Weights of a small transformer language model: no biases in attention or MLP, capped logits.
Each number is 500 + 25 x the weight over its row's rms, rounded and kept within 0 to 999. Layers, rows and columns count from 0. Numbers have three digits each. The size before them is the row's rms in percent of the matrix's.

# layer 6 MLP up, 640x128, rms 0.214, rows 146-182, columns 0-127
095:479467495480466526494542483473502453485503524499537490475529452491512459518511521504542507512485529515507475464539511488458496537520511482472475491489506489488478512445475496531481511556513506489469489476432526447494478484463510485467482469515491526474495540467526516447498502519488500480509483481554486533497505454475487482495476517520461536498484498506495532501506498538488500470482
092:509505542499483477508521525513470509533474516491518530410522448520517513509517499541479532522443508523482497520519515461487526467524472494467489497504508503483462470471465506503479525559502518464475505516494478513483427463492494524524514501442543484479487525487506529505475481505498561526516519506480542519506504512501504495491483483522481499500496495531523493501469474497521460497507
110:507523474459519495507471472505490537485516485514500473503464464481507531540448471499504505487503500466482494511503496533484510481507511510479499485494533500501485456451450484548514493492527529486507511545517499474512503480451515506494512521549482502511430474534453508503457485536481440549509477536490475499472454489476556486502506529492490457481503510508518497488523499534538490519498
097:527507515482507558485485481478515524458514461483493493476533544488525540460514478480485487478497467479485532538477506520502481520513523501492506506527502504483514499432513531486509479465532515457481485470514488506473472525556545477531478508497503502471556484533517463519512527492501530480500502542446555460453496534480487476501521485499479482475504508498520519541477505483505483476502
100:487486493511493503511525489521484535485486475483517478498503537483527541500511467506487508500522501497497484535511464492515484511505510469482448493486510534501516485565498482502529492573502466486467508471482513503517498395514489491510479497491484462542505488482485520453532517508495485482459518497494547480513553527526485511500489507517498475498517517552486550513482536536477488551499
098:491493471479529505488471546529491510491528515514526496496519533425511549507538497524486532554523466485470450504487498509509512477499521429507504526502507497501484516494464549519483494479490484471520543528520502558499521516493490520523502495506533497525475461529496530503501447503502502484506502492474475478477469517523469496513533514533527475459508528524548524507497476522509487467544
097:510507487454491485523456549510517503493453500555514517495468559500477502539466496509508503472529501474489510481493510491506516496498503544477474500520478495481519504540473508516518509488471500468528491497534451474512495466474489468495507530508545442493486523527467445494501516457526507498517493463505518497500510484471520461522481502517531465522520547479466538486557489475462485479468
100:493522538519478455518489524493482510466477550504508519497487494541501512520507460480483504508510507503517468510496566492540500531535490503495491508521483491532484514481536548528545502474484488505444468552501502473508506499509477523499464468496520503518522477489510523503465500517508474493527485455511468486482483519479550508540482532514540498483459501476481451522526487467449545548489
107:520464508546512498490524455504548497510476516492493511500469433552530479512489539491440501515495513524516549525534560459473481502506500491520542475503531494499481566508538478528495535489492509517521527500532513491512517481537480503519487502460524525511494512521524459513510495494532523520536473506502489534517478538507536487460477521528519530501509520505521498504474493479523526508464
114:499537479593487507505479508529540490506514504522534456485522516487471517510495498479508468504536478512481522510514490505517495510516482477494478517486486534510494438528495529526532515488531474551491528487550522491470475489538520503496491495494451484500484502502495487508437514480531460489516509519522526498466553499526517494481469520559483510536476519462519463507464513493534508476507
094:471493495522499534508522527499525495507497500516509550441487473508483488474550513472496522508530485461502485429491533470473471557436534477523485467546527498518473516468493488515538496523484490548477535515494508558517525520518510473456478509486515505485536489479540524489517491477499506493490487484513514511495439500466538475534488507500531515502499472529489476517506477512488506507513
093:509456501515477499538464515533467547479494491496477564489482503488445534497467505461462516567500496477508462492473514500526511442489491466474471576528513511517485503495492507517480495503520528518519518508449512532502479538507511481503494534486484498521494517531500511531523486467541503481502511517524504508495464487508495501538514452501493465520491531475532497526496541501542502516520
097:489511496508514506543486492500521493512491475518504519461473484493572514517484481497506498483480474496479532498500554541466520508486467513459532468477502510430503501473478533496475496509489475493490529539495498470503533475553493519487555547434538498516528543526491511471538520511493532495493528524513481496499526550491509493516527498530472554506519528518492497539527478512512514511511
104:552469494544507497482473509534532498529506503552454538546492472492504479532491498465457504489476483527477507516502502486522488506507486476535494467565490501492497491543458464528493496470533465521437500471494501484520455479514492487519478501514477520511541515503469486525518490497486509562488533469532512495521494540486501456485480521470507473511513519526476469477522490524506485462519
105:529490468473494488523492524517482502503498527484497520503506500504537502505515509489489514558502510498473497511523487531485501488475470506520530488483486475477488480492463451452480519495508512501516518543480500499502522554551450486503463519491515518521467548514507483488521530480560520489485523457444500510510456448531512496521515504456503544488493513499465469557548493472556481491498
103:525523517441491454501526507475474543508535488490504523471483511491490470526421518463494473553490525515492478493550477505497475531496500468513479501487507481510518516512468525537509533502487524499544495483505476490496519486537496538472521491516471515534472507479484505463498493459517519487483487501560494434492507466486524484523526484490519477512478481468489516456495566515485501510501
097:490473522504500481486483511539500497502538482518531483517477498528484551500501504455506472492481502508459506474474545536476559501525489476474477510523503524448524513504440500484541447543497524547530500501516506475504493509529460542540508502535477508525496514495508509521492476524484474528484476528539487463495535518523495517485497470501472482502468515487536517548464542484518517459484
096:529501517462522520504489492502530514511495467464491528500518538508457525505502492515478485448501492491500493473469476524529446494510529456493487546515540512569513544479500520497508473510528510470503542548506473504542508484502481518489534451509540484503494504529492467510512536462507500507496512544503506512508510506505500496516563541465484502474546460524502524535517493500469502451519
098:471535488476499506527483535427528501516492495503526511533489498506439502452482505469468485511472506491485482502517539523508545473490545487495474490484496554517509516502510498540506476470489499483467502501485527473483494519481535465479469499498486564431499445522511501507492521508489537489478512479464459465512484490501472457516466455508491515483510473495512502520507491530510469474530
090:474488555480495516509518519497453503560519499549490458485544520465482471486530482498496503520489466475467512506507530490508522477453476502497460491484476457534481486483516541477458484526468481464516475479500519492499502546527520518484510498488533502540516508499493490503553460482504487484477465525491493537446518515481439489528507499522528500475484492485503507524476457475467477472489
092:476504507477534505509449498547480500569470495501485508453487498468524508528491501493499472505492477532512489505478521511460456543510525482500476455524507472505501486515490507540466483460457496503513463493446568515487511513496475467483481500488502481552531505495496484530465481491528524523500472536518534484516481490510531490524486508495493443516435471498487515488489539492510506494465
101:519482531475537473531523511534509483479549506514501528489468464481476478511522477474453518508524498478490509510479508509467541482502452516513509478520454469474514506474502524525493469514528533454462476520499503511500550487462483485473508493470484487511512472470516493523430492559455480547478467514540502500491504513460487488536484493486509568493493500515479511524519520497488521505518
097:501457512518501507492507520511501530459501472528496506507468504471523482494506483483510462528424496494520494499482509502510524478484520504550464485509505468494482511503530491486505512525525490540576491520466598514500452483546480496488514474508477496507456514507496538528486491481512527487467509523494507480470561491520538494515517475514498496472462481490521508506474544529537505498516
101:475515491556500466524507482494506507524553521518513514526537533500511510491479483492463488524518484517498516519448469532473517495475535458495497542493483509488475520517494528527493507526542537498565491484517493491472439495516512484507482495510504511500482435503492529472470483476465536455504470488521533490494570531515511492524498492512538487536474496458542514482489506491535502506520
101:481501531470510474484517482522529475479486503499509580459489561526478492495530490534493484550481526476493515501510503512488528489500498518461507522498532493532503511498537526505531526469464485579502553509476516496476511492482483515518551474531484494511535468483524463491476504474529499443486510480527510505476479544542496479469486477525511476511473506520510515493511476525527509512530
098:522495499514537523488472472449538487501477510500514524493525476488480461478501533443537499508481517468518468501534502503465463453514500493493467467528509519499529501534541478492502504472556485502521501447451483515477511433508507506488495523521520494468465520518527503509494507507526476470542490496523551505500538505546506490509508438512474511504486482513527525464506506515532529489527
101:493506514499477515485512506552511452439513490510476489458482547488495475500488532517522471505501495505495497515500485466485523498472531523543526536490487525531532478512504500536514462470465506502505469486495502511529505497534514518492524504500494429517482463453521509495500515470494508519459482484535493545531496555463473514480510533522566478518523479498443495511498496526478550486516
086:472510486484474511517494466547522502504483490514526511493522484482500430505460540461480499469525506509513485502476442497469483515474524466522499514513495527470503512494475475496542492483506480488442466513473468449542441480485499522505544518474508502527501496493514548501515456475487502467512547497515540500532508479459529501506498537541484497507529495523520482487510549506510459528501
089:523544487515509512536478461449485515551449495514485507477506523498499505500488510505507540525487483535506502529496485503472516526531554507504459501500493482499484444466498522496481489502532520531477504490443473506479489475492503466524495527523474510525499540492529497476471499542550486505470516526445491534455504494501491535477491501489494457481455487522495554483476517550481491515537
112:544505544524499501490494476460522479505481467473481520518502527524442515527460518513546511452490482515463532475507492474485511528493505503454485498517521471565476471453498459506507523505566517508477491524533518535531519471511537538508510483471545479528482516549513486530514508515504523524473484502520458513508483519508533518467529522509489486495481500516495509527487497490529508498545
103:472470511512542460508487497507529512532491472479512526497477480528469509537500491518428508516422472491463465479492468506489488484515458469515517552493515487536532548502536490486536549490481502480486508495508526536459507483507510499497512548522499501502494521509532489489542511512519499489547531462502487492499497538495489448482464495503503513513489487476472530490493467554504469510522
091:494482496493511492513484477510523539492482513547518459442487537489516536478520465493504458491520482535492454469490483512458498503508487551509514467498526483528517498554526500514516476478483511495522494528477498502463503492488484495519517515469505533549487464463516534532477511501506568493495496460523515443521549492461522509542473474490545496492461497489477518511494492495526516548515
101:508466539472517520476497535493466494463509465521511474545498501550527495519494544484481522543519506505497503457513537497480512545460530465478511503477465491496476496510492467511540528557451512452533509452508508525496507492513535446460508534489486459520515510540512533519515514495523531493516490503504489511527476485472540488519512494490506508473461470503477467489511513533519489487460
114:514440505533490464500506537522486500516453484483499503504478461483487511464512521531514493483494523505476420543457500516476491495481532497497526491485535484494536505472513464457494495502453519472526537456487516459503507525494461479507442504496481504472470519458538508516478534503479478508521483493487520527511462481480518484515521478502483493508449504545511491535506479497515470539536
108:533492485468504509491475481477529463549530496512498506503466493489482492496485494500489468480482523546519533529528491496538474477489517488552507508506477501557501480518554540483490492475532502453504498504505520451469496465512535478458501534438491464486517497524502489504510503521505495468481472509472548484499483499494479500541539477486530466457453447476510527517511460502529483506481
093:531467512484496532502448508504463495480488501529552514491513472514496454519530508491505491483501510457513496485514490510499518514453470499501468507507487459487523495480537474498474480489485518549501463523510486504514523542450541506450463512499475510512476526469544451490516526479485485468483432490463481510527513486519478494502523565471520546501501533468477481518460484498475484487502
084:506505494518467491475481483502500479528501496477490522506448467495530496519505491500483489477522510489516491519516465538491490514563550489560488518475536483516494478522499539489535537499480496501478523515514511517434534476479489530485463459488471533453544522497500483485510519512472534523505497501466516528511510510472464480507532474533531422493493491511525484498524480535515528462460
# layer 6 MLP down (transposed), 640x128, rms 0.171, rows 146-181, columns 0-127
098:516533481535486520448512515523493545475502475509485500508505545504472487509425494463489489508460477483496520547446478452509487519470498532514479533521507506485458488484487500512494520506495522531497510511521518525539524511508485487481500495579455496529513529522479512512509515476516479522505519556456513493524473511495491505579494539489514467495468526498483502503474502501521490524485
097:517514503545515499489484464497490531505514449496442493501520533462483455453473494492509516497526497423468489465454502529472467514487506452503460533484484482497529505481482516525525515423486514483531530462496513485505525515514518497478468487508501511525517475473502508516530521527513455496524528523530514481495529466480470529515498502507498472510463492484500468516540508516520536483483
098:528516506572522526508468518505495499517499533498499533518517497465502535534498544520493489506524505514497512468541496481513469500482489550501485478512507498495529473520481481486479518501517468515493505498461552513503546491481438536468483516443495502454546480506515456515527514491511524497512509513514491484504526514556456498520485521514522484540492499473506528498495524443513456440514
102:520492518510517466517526511550505512513476528497496412481481459476515491519523510539477521520501490573480502477505532469526507500468512479486521523462511482540458479549488522503493511469511517545531486502494502499505520539468476523474522498488513502548496493498490529481456529462455479541518491516485474491506490499478492491519537527479490458512501449488527462515541489505491512487500
099:497466478482525507487540491489471444568503526540493496486491503511507518507470537518498507481486455493517496506452526479476472499494502511479536498503489485473507496502493500492525498470511520499553472549495483501483466522481518489515496496555499532497526462479511529542518472537510475460502535466533477533485455535463494524548475509479526514541528493493531493472540494459516484480463
100:477511533519514567495557519489469489510483483474494502501493475500489487495471473544506467490483527522557529472516493492500509541493506523500514448519529522495483477533538487528519533531483503526488506475511488442483487522465513525496505558508465518489568491450475498513514544456471464513496510515526506510493486492494531480497526499461474491507520479478481501517514475480547490527471
097:467506542549528493522485513483497490483516511497475488521510503501479460466553497527487480580515522502504442517537457493495522506515514511520506498480541488495511434492520521519506512522503508514454506489504514510510486513495549557545533487519503516501500517493486546460509486524554474444514483513491523527474513530499500518492556493515480508477496520468511514506454490492507511511538
105:545499494491541521452511520486497528465550482510511485470526529484502543537494516500460495516485481471539494515490491500529522511516482499497492492457473506508578440492520450495508488522524511531496526482453480514480508520495507485514505577486488477527507519542487516532500521496488495506490516501479531514510506446526458539489499543474521501484501506544504540480470517523499473497487
098:488492490460469476461472503491456512519480478499486458483550513497505499510517457489551521478484465487450500497477483536455524531501506496503504519505503512487512476518478529505497511498532518487500443550514470484483454523477541490485502521542526529540489491512527523486484504471510494510448535524495550497504520507498477498505532477479469514483511489495543488487526511526409479516496
098:496456442504517489492481531485466467491492517472497514504525476529524514541547501462527509534524515521492431502505464477493501492543492469511579467499482457509502522504496483480512451556510552498491550527469501483514503477490492518502478471517501517517481523491494536535483539470470478514508489463492512504462495485506489538509502526493493496485502503499531535510512549464503500504516
090:481484511513526512508480521513512499503513463485513481480467504486505506470505549471531475477545466485489485529507499513481503442561504514511495492485479486501498516503506455462481496474438530468534488469499475496510513502506505510559499533551500521471534456498523522521521500561492539431436474519543525472495490483497513508496509496485524456531493507515509514518515513478507475483493
097:516551486483477516496532500476481486532476481512490490552511506496540523515526498503502477434514491517508485492527516510487488544507489502521506442497502525518498503498495521518572473477514471468475511496525452499485479475455472518474540490468500488491507427479490528495486498513460500530471510472525506483495518457507501453466521545509521518454521459518486493479519471498460514473493
094:488506456492493484502480487503478480525478504506486508508500493446470472475538466479503494497469493466568490500487487508510504475502465464505482503510488497518491492479516508495494474446499514477499503449529501534516519483474487506528457487513441495472442496486558499485471484525496500528529491442496521512484455549493502486473472505492459504488522451490507507445447542520490533507478
107:494468491535464520505501487507479487504540486470543494452488480496461520487481556523504480461474501484488449459488522465498498520479482488465504501457473459479524517504501550481481534511489497486486506519476530471461528482532503518495533471454503475541446497473463538489501482468512462534537516499515498494560501492529459483508514472466499504521478509516471533500500488499498472467489
099:506501545531503520461470481461503508498501493475491490508506481490477498460515445528491518474494504465499509487444519484512488494521551462477467516525484486538499502534520490507475512528475442529489499513485503478507486451504541527500501487466509492453511527512452502537491525526462522549469511530506464478443501531485516504512533440506481470506477497535507515490469499540510521529497
105:488467509490518456564464483503523506467537493483484529493525515456494461496509512528518526524491499480546472534492527495476514507519518504481530520473497487519527466457521526518474462506515504446472528509526484458523518507475464451484497474503463518498519497477499511491483510510526450502494519471505501522472525520532491535495475508518515436526497522439489451516516475525501510491535
098:466533518507458456486500499468479494512507507513488528505539490457464456511473498556510491532492545513509522525531500512488461515469532542487544525493485449487508526514518482503487538481494482495468520489508512522502516454483556437522476495523488455512494442534498501527510517511509492543531493502509494534512495475458485482490515520485531507478507475490467445457496483504506506510512
095:470466543474515502525491493489473511487497470522516487464486488490495488485497473495516530510474486512522498548490540469539534474464499508482488496482443513424522486559511496509508529493492492528493458497472527527504510490483516437528460473491521507479528505491518491511507491520493513486462505525499498509541510530514504481468493487544471489479486520530518452480526454497527498564450
093:503491489493506529470511522526510502514520518545460468542485465490546498534496493481498467518493466488511512492477486532519471468557500524534508528511463506516474484486491515477520517504525539526519553518474440548529537498560490501532498511550527512510510508526534525464502508503528522469481457527541508497505537499520523519500499540502483509501492509493512511503470562475523526486484
096:579511481481510486479477497507495543508439523461525581500497487544527476520479498489489516487510525491520494521494463562488489518508543498537514497529517517526515507516503510495506504455530505523467540490485452512507492492499478468515497492516485501483464493528499503500471500557469526472504542465458503460530459502524515515533471489507491506511529498489477499504527527487526514504463
103:526510480497511471483531498491476480459521475448526529492438521499514508526516488493495475502449500471453479504498559525511539512527523541480521524471502488486489508479497532509495553494512507497476520457465540504487488535474513517523500501502478443491455513521486509475516450533494513496480487516521512500501535502511476496499481463525533558553511528519508506484480479542532519527506
104:500491516500480513513458490497551479518458529521547423482549516496515488480504477503471506519455473529513470477519482494517489507535512534481502489461508489485448437519529524526542519486482506505473514515535463532488505471499469511483466520525466488493509507530494507500522506473489532475481488486502433452507489482473476473525444494511499501537524514507524521491498484493519491518478
098:533534499507527522507510493541476477501489531490511466556525460502442486500474517541495511494508496490541492492503519476507489476491515503442510480525437499518507500498528491544482517533492469503459496469481549508522518507543478515470496496480495545475479510509499472544527508474517446479488476511505518505523482486491485510510491473517473514496538484491411464481493468462506474508503
098:517474497488492514509486497540494476481486500495504506527517471534525517515531555465545480507486487511533450533493497479500495598507526497494489486502580476482486518515481511506518543518549465490487528525485529507495537514504487473502483532499486498522509482483453526481475509512513529517524517495493511551505473493498492505481490517501478533542565496482499550528498519483534503521525
101:538442467496479466491515480526506507474556486453495489499485416491519494517500489494505521466495495501531494490530510466527513495438504489500487479500461524505506514497513509499525500519529513430510456488529496461512504548501453501489482524511521534509521535520487527509548522496501496519484504490441505490482514461489556525514484510480460526473519471472481523494514518510495517508518
092:487499489517466506506515520558507494487511510493509479507476515498550534494457481523450518432525470545524500479477497477524519510464479495509485512548496448517503467521458536488478481502474546496524509480514511537513487516488469489515547499525496466541555492513468508490528446528473538506490490482504486468457498518505494517472511508455525531499499492521474466521486490499462527487497
100:476464463521458468555515528494488463505471496454511510494450484465526506480525473462520492494508469496525482493470452487511483464494519509510530470531494461494491538519498507506510518501499465463512461499494503487480488549447498511512477499476484470481520509481506469495487508505502477519510509510515470470493525477516526486539455510538491507488509474534612510476515492512483510501506
094:549519454524477496470481482463483501550451540482466502510487489525489500511507513490469481499492487476474453507477472510493519492490562479517456481472481486504501520486511467493513513541487509538528541490529515522510522503510522500469463444475439477472499491518498541533457526518547486524480532508492489488500494513494502480465494486440518520500511503509525496529484481449517488510465
096:513458508477529507483515476468472512507563493457480469502485459531494482509482474466475488523521528522463467511493496531505485524501485506474512514499499510538500539485534500506475474493473505443490497499481487512477510460494507532489491477498494502493542487498448520480535466460523505487467484497511544479494487527507476456520487526482487551496511528506475493457515411448489476505516
101:479483536457476515505494524517492518479488455470511527474457513487506413492503502548479562492459479459493503501485541518520487517513508530518507529463476492487497528501466503531494506550506504490502478471538497496517534498482519535466478527518520499510501484509488542480511510564502519466490475495446495528528514503531505521505541510531529480475503493501474491543525512533523519486478
102:501518518500493505494474512474492521443482501529546484498522578500517531499495528489508509488479510539525524494468504476530513529464499504525521497440523535463499478495475483507484493538468496482466518517457457504474529515476509535527449466514475474477512487503473500483513510488527458494500475532478483514520490453468512462501501467488530505517450465512546452486515497525525498490520
099:475480475512502526528506493516538481502508513492484490524489469483518548527499495482513486486469518486519509502513471446543541515522535491493487488515466525494471528501506517502510522497523508574494527486485512545527444521492478529460557494494469506507514538506525461497510490529552502486528498523477437507534481544517485491478509498543510530508486468463526523506511496507499471436515
105:505501508491508505490524535549503501510533491504492522484502543491510493440478515525528518494475516477466508533457513496471476503496478480523474535447507508532537537487540511515523528476500460501459468510515535505514536479476483540542531491512520508458507497528498474492517515501537455503491512457459501474568518515506503534499487444503455503528518509536506492483541511493492484512541
105:499532490507535566497485489471519486482519534479512474493505485524489451502508455491517499516517502514540537448546476479541528499514477519489511503520470556473513518519514511536495468495556497532522479495505479533469501478481511508533519500491482507523522489465496496518567413530497511524488503505537459496473503517539492485480498518504491503484528501472486513466530532496487524490474
106:503485495499458472519519500492518492449513511524545446509548530504504522480476521491482505474529468501460543533506510487466510498510489455511515485506508497533534503497457463463450497488502510524464528486512504567542475512485483511506502502545442483489482516506511470500484530505545519495499483480499479544500528492511521514503466521493423499487484525478453502484495490519477515537497
098:486527524485510541515531463547516513471476486484519495481496483501500505538456537505490509505523456477500494543523525454512514490502495531484523442492474508512481489470468499543493459540482509457535450468531561463519482477496496483536545542526497514518553511510525502497538482497481500499515510465494493506558493510510470525438491502494485500503520502493477537499494531504496489505499
# layer 6 MLP gate, 640x128, rms 0.216, rows 147-182, columns 0-127
094:473521502483446497525459507537522466474502491468523483485454424481541529541508479487533505509506478518516515530524488478498517508511492539441569497519507513509476506491513518484472529544479481482511499514510485513519487472480498519481468487492510556514454543502520497534504503449551467487522485525477540514510510516556482542493521504496511505495517501508519475502498513512510524512507
105:502485514543489546510504461510501516506509515508483482497517482497527543509527487517478536514465495484487525515514534497539469504524496488487500492489509512534487477428474446516472471490540501506499494526510526511504523508495448510472457486557452519484547489497493494461524478504477510503456501463509507535525479495483456489466513529509535490481466549528525505475479530456486444484501
097:470536498499535536519502479516488536516532488531516542499537535531513508482473491466510471493482460471509500546511534513472492522504516517534498493511484483496473507448500509517477452495518492458522489484483502516497469496526533505529490474502464484476501490532508515479555515491472495471460534502478488482475526479483428467527475490545503476511487531510499551528452551491465490484499
093:502464539489478510519499463474509536477531541531495529531476489485491449536497520528491527484481491476524525507535512456529492513489443499490517522486509480487524488470570512477489522510501527519527480509503509520505510487485525499434505494504502509558474483527468485531511449515482452529502460524485510486498528517537499437463501497520506537468534532488479493512517490477479507490494
098:510495484491501516546448558477502506510499517499508471490515519482480453499491537506551505483464536463465514510498508514454560471480491507528497512467518513551472499526505513503503500539471499502499507465517544537485463506472513518483480502470515551510519492498528530506492474522519467496490509500489481511468503472536529457500492457463489469498502470524513449523535484472440503504518
097:500487508513510477507512512489545516514479461504552530457525497548461472500497497485512508520515540530510471489512475526482512494489494485476515501508490532476529499497459455522479505497467529471488532515469459440579523436512445509487516473494484467500467547476520522505496563507484468494502493472489488512460508528514519475527516485508482515488492489476508529506489519496473474525489
101:516494478522471560449452472480496488518487499482479540493473524508466484525541542524478464494460499481483511549526490484482527509469534544494514492524517458495448482519520530528511528494491509520489482519529472458525481517465492518489504477519497497517516519503494463456489532443527509483523484490471486519497533503470501493544468512492525535458488517514499468531485527513493472472475
103:529480452466465518461481470497475454506505509510468526508511512523499486507517463518516516474500567512505529504500518518512543462491510508494516497462528420524477502509511465479478574516460486439466534506524479531498481455529514465509505518514459520525504482509525495492517516505513490513477506522472516544486498501491504531462514459494496470506479518487480530484511507506495467487518
107:507532541505511513457555526526479510485483536510497486489482497518512477469555493511500485526510490509509488458487514496488485463529499499499524480491505520513499517471538495519525503522472491467528452561463477571499544505484469513513497512457513490507475517489516500504528505514509541489488490500498450498515535524506502531515513427479502489450541494551484524506523488499441514502524
085:508535496505535518483529524487520539503481444516531475493466493464484538510523542454491477510464519508462504489511482462476491523501493512529476495498467448483547470521547474480514482486543500475539508466499488493491487520451473496537479515455493530515536474499486504490508497503518498527482499513492490478472513490497494505507502438496530448439542502489540500538490534500507512485464
092:503459534512516488497498493529506524472526477497535536476482497540482525482474498452528510518476478467501464489478450504505502449471522479492469536506504488500510493516509477500486493496541513542495501505473564505530485514507486478516484486499481499490519548576506504458519512463527514461481517525546512499530471490511512473514518437485482496512499526489498494545467505467545477531464
097:523506485493491522458452491525491501494513522467494444518502481522478512458504493492496483542578485464510500483493479522523519487507548499512528521514490513533495473516525525501473507548473533458503515505451531509525539472491492485442502481535508535506484492474489502503508503482451495518513503502449512476442473500483519529515507505474562455458506484506507512525483527497524492478518
105:490484517486524541494566511484488501466471505498511452505503507530533496464484445463500522541499471501508528499498521500504501521494495525498498487511508561540464483538488438523527475536552507470497504487517460524486500517501482491467516510506494525446520482467542478485519494479497483497508468562509506448516511493503527503516537493516514519452509486495497453507448503513495515509473
103:454486496505519502487488501542505460506543536560503486537516503490489463472500527504493486492520503516504524525489553537497539486526471458518462535533510495541492536527495484482505458516524498442444479485482516552477524503468502514484531510524489526505505479485516487486475452519482482489494498513484498504532446526520483484497489471509493455454459468543506491483509504522529502517484
107:436497478558490529481482489561519492468504484468495476494479522494472466514523506533511520483528473526516485511503511493501522490498524499479505471481489518510447512498485491504469471488550465475416508505529517494485467529441495489519485511493500503499511511518505521522497477514491476521498522525449500569502534522508448492507487526494473494454510530537499489523484497502456512501461
098:466459490563508495493479491529516487492510428554491496502481536496495523524507479439504496456482491509442490485468549517465497462500492473455502481504528505504487527501530513486536516486485513513503486475534507510522519514465520488532548493535528500472473473493515484506499522495474481518513515499527502469502530468476504515519531431500467473486506541521491511536508486497484482453511
093:508509514448498513515505510515495500521540489494501525496475510534522431515470493492484487484450523482478462498465491470495483551481490457475476452486504517504502532474546523504512483470514526515471511513526531523502496517533511524462447491547498526479497488512478458492483501484520462502548452492510483510499533492513501454455541493527480472459485524465514469524535486510472530497506
093:464520519486476528504463511419521491488545471501508510465467512519468470458443467483528468491481510496457498471493524548442512445486537496481487492469525532469517510467509473503467474487479495483476511486489515452525503499474505472483518482506464509502495494486478537534523507508512487532462501510465474467512495515508482473499497488491507544471480520500509518534531459506498496474501
102:560538450520542470498486498492524498479462526471516585503477468541509515488486482506508494480523553480558504501485476510471478488544506504495548484507563522466512498500511485502483529474531495522462521518477468494513509480498438481537508492489462508522493478496507496505473515518495523500499523478510516459528488458528516500503511497495475489504513526500505515495522555513531529523494
094:490479526517487501496481485556535536484489521555510494499529467460522500523516486530452513486514457505524523507526512501496508488495492472535492507521535507533531525502502471530487494481496498506529452502504503540470465418464503500507544471501496488528560530492523504525483477516508520527544498497488564460453494487512501508512505536555487489488459486521493516480517500472514507500502
103:509491492510527482493486489500461562514478524483519496504468503486499485514527491513483480484531448497508501489514516500527512489515514531523513475491501504474511493497522525507484463508517542510480519530496489558481434514471495487506498559487518468523518494467481526511521490502496498532508504492483525485480593546536482497485518499496482516508483467468470483446512512512432477451555
091:466478525508506526444507520501501506489492492498503510482493529492546527483561474493518453526479476584498539490500509514523517520460496483523506492461534499490466504515530470496477507541533486510499523522503547487504496517501485502502517479497509503502467478487509535510524520510490518505467469563473503460504527526542495477462486475483497524533459473487541541501493538549531526486502
101:479497535494499521532501445509513545492525493520518509530495482484525496469520491480493519495437472493496509510500550501499494497480523528467507485498507496480491473469493477518521509506498490476507471524515447488460498544492493507481482511502475496472485488522469497436519490494471511517466490517524449491520528485489493469513493403515511539494503496488504494517493430517452566531489
094:486510489523549486547466492495459484536523533487509505500513517511530505463499494486500504544500505523523509547504509558481532495524512495507528513481520524513499532507499491494524489504520516499476451489532470492485475491482500522480472516529481526504524506466554533476483529469521499489505524491498476574490501481565495512489466444501499469482549489490471461508472518532535519560503
096:468512510498527504502486547517475492529530521550480489501505514522506478503499512503501548503516482512504552503516477500464500486462465476513474526502486513542470550476469498525513492528523547532505482482512482474497488508504510472496488472532518530549539474511495468432501456490522512502487457507505483465518433481498499488506492533451479477515522499506468491498478526528485564453496
100:491490501491516460493473461478489533549451544511501520514460554476541504486522486479453526491509497499509501501517443505485532499511518491480459499526516477482492539471485487511526501518504481490458495494495524497479501527465469492504465539511521506456489473525461487536484495523520497475505498553494475447500493465530473479503491499562492506476474466493516498475475499489499527440458
095:440510532552535478530522517511507516488479465442524508488516514461522495502528481517473487516524515514498525511516488526507466534495488536500533538507536488505473538504458521495473432473535513519515469501511472511486468461462470501493492525530547496502503487485489492503495481475491497503488510528478530534500518508528533561549498524487505460488534491483483496554505517535513473501482
091:500453502491503486487468490489548507531510508480501491473495520528480476464506499487496501477508489526449507528503497537510485506517492522504523483442506475476502584537551510503479449520489470507474527511493484485482505520513501487512517487525507497483511507498486508486493493533504524511457465507482502478517546489507455413551497485498488579499485504475484460463515469476509511517513
107:509500535523497471460492508510532473485526479462454522501471495506458549489493542522521489461512477459495500517462492498476533505493539497514494485463533499517463507460521466509486524497529535495468539495535486509511467514519510551457486520528558467494493514535494509502541468537480516528488483512536473492529505528527505510520508517554528495442476477511514520507478476503528497523503
100:539501516494485548499484538445482502507531513487506501473529548500512539516525506487523501417511513467524524473477524490500512497500497521488490466469469481503466429522515513471509500496473512491535489475476475537506473513528491488481523484517515449490541518539530468474488497511496459489475530534481532468466500484533478495475518501502509530570492525495497537506515499486487500506524
091:496497534491537477494546473501527511526473479527526472467478484461463473517526468513491481495513494545500525479511510509493487461481485533493521439478503448509511506494520469522458514529527504454486509525499491491472462519483444485488479520486499516507466498519512523458544492484527545478497531453506489449499548511497547497485500481479489491474501507483493521506499482504488499581486
095:538519464505493446508507487510546492514480499454506514515493446499520501544508461514495485521510507530514496486507481497459491515526490477514529459508546461528475525506510493515512528503509532535503508478505554500517465487500435482509488522484473512526517540506558467488467515518514524514495522486553522474494475470502519517488510509522503466435467497470522509564486515504533493492519
110:489466499484532506511492481450467511508482534507541523468525524516462517516425521510532516526501518526504524505527503523485515501492514476512549469516491522477511485494469516537525464521490507468521462539456453503536544453482496537515497511484486542497530497507526542468493481520499485489496527525496492503496499496535553499480481504444486471486559485479471475512517477522517494509488
100:483546535521485514474479520550448529467516453498532470469488513521524503535476477503488513527496479521503479485530450503530502511506504448478535472514527511522501442531470502499510526521472483506502435469534524542489516508488498549503521505526520538492525514511485474494507494468506525540558489500537490516515500480470490534476505527510503518493486520472461489523503507498528544492518
092:476504464518489485510526450528497520482494450522509511479508503483495508542448532513498472510538498515521514512510538483487497517496551533535497448485508504509473506495488525515499462500506508471549477462531486463542476464532473512503506539489537499530523486475465503485528486559528478478505547503502499468504505485497490474467437466460482485520482498517477494449523534490477494501521
091:502535500504505486476492476472507491535524501491516522497451478516492512504510509508472484473515489475526495501515478515501490482551542438523512513495519528519482477525493537503521545513465488480506535482504502507459514467473470480453459486469496514465521519492501456463478539530483528508528503535472511516491510511485468506515536494556510429490482491466519487492531502522507581488467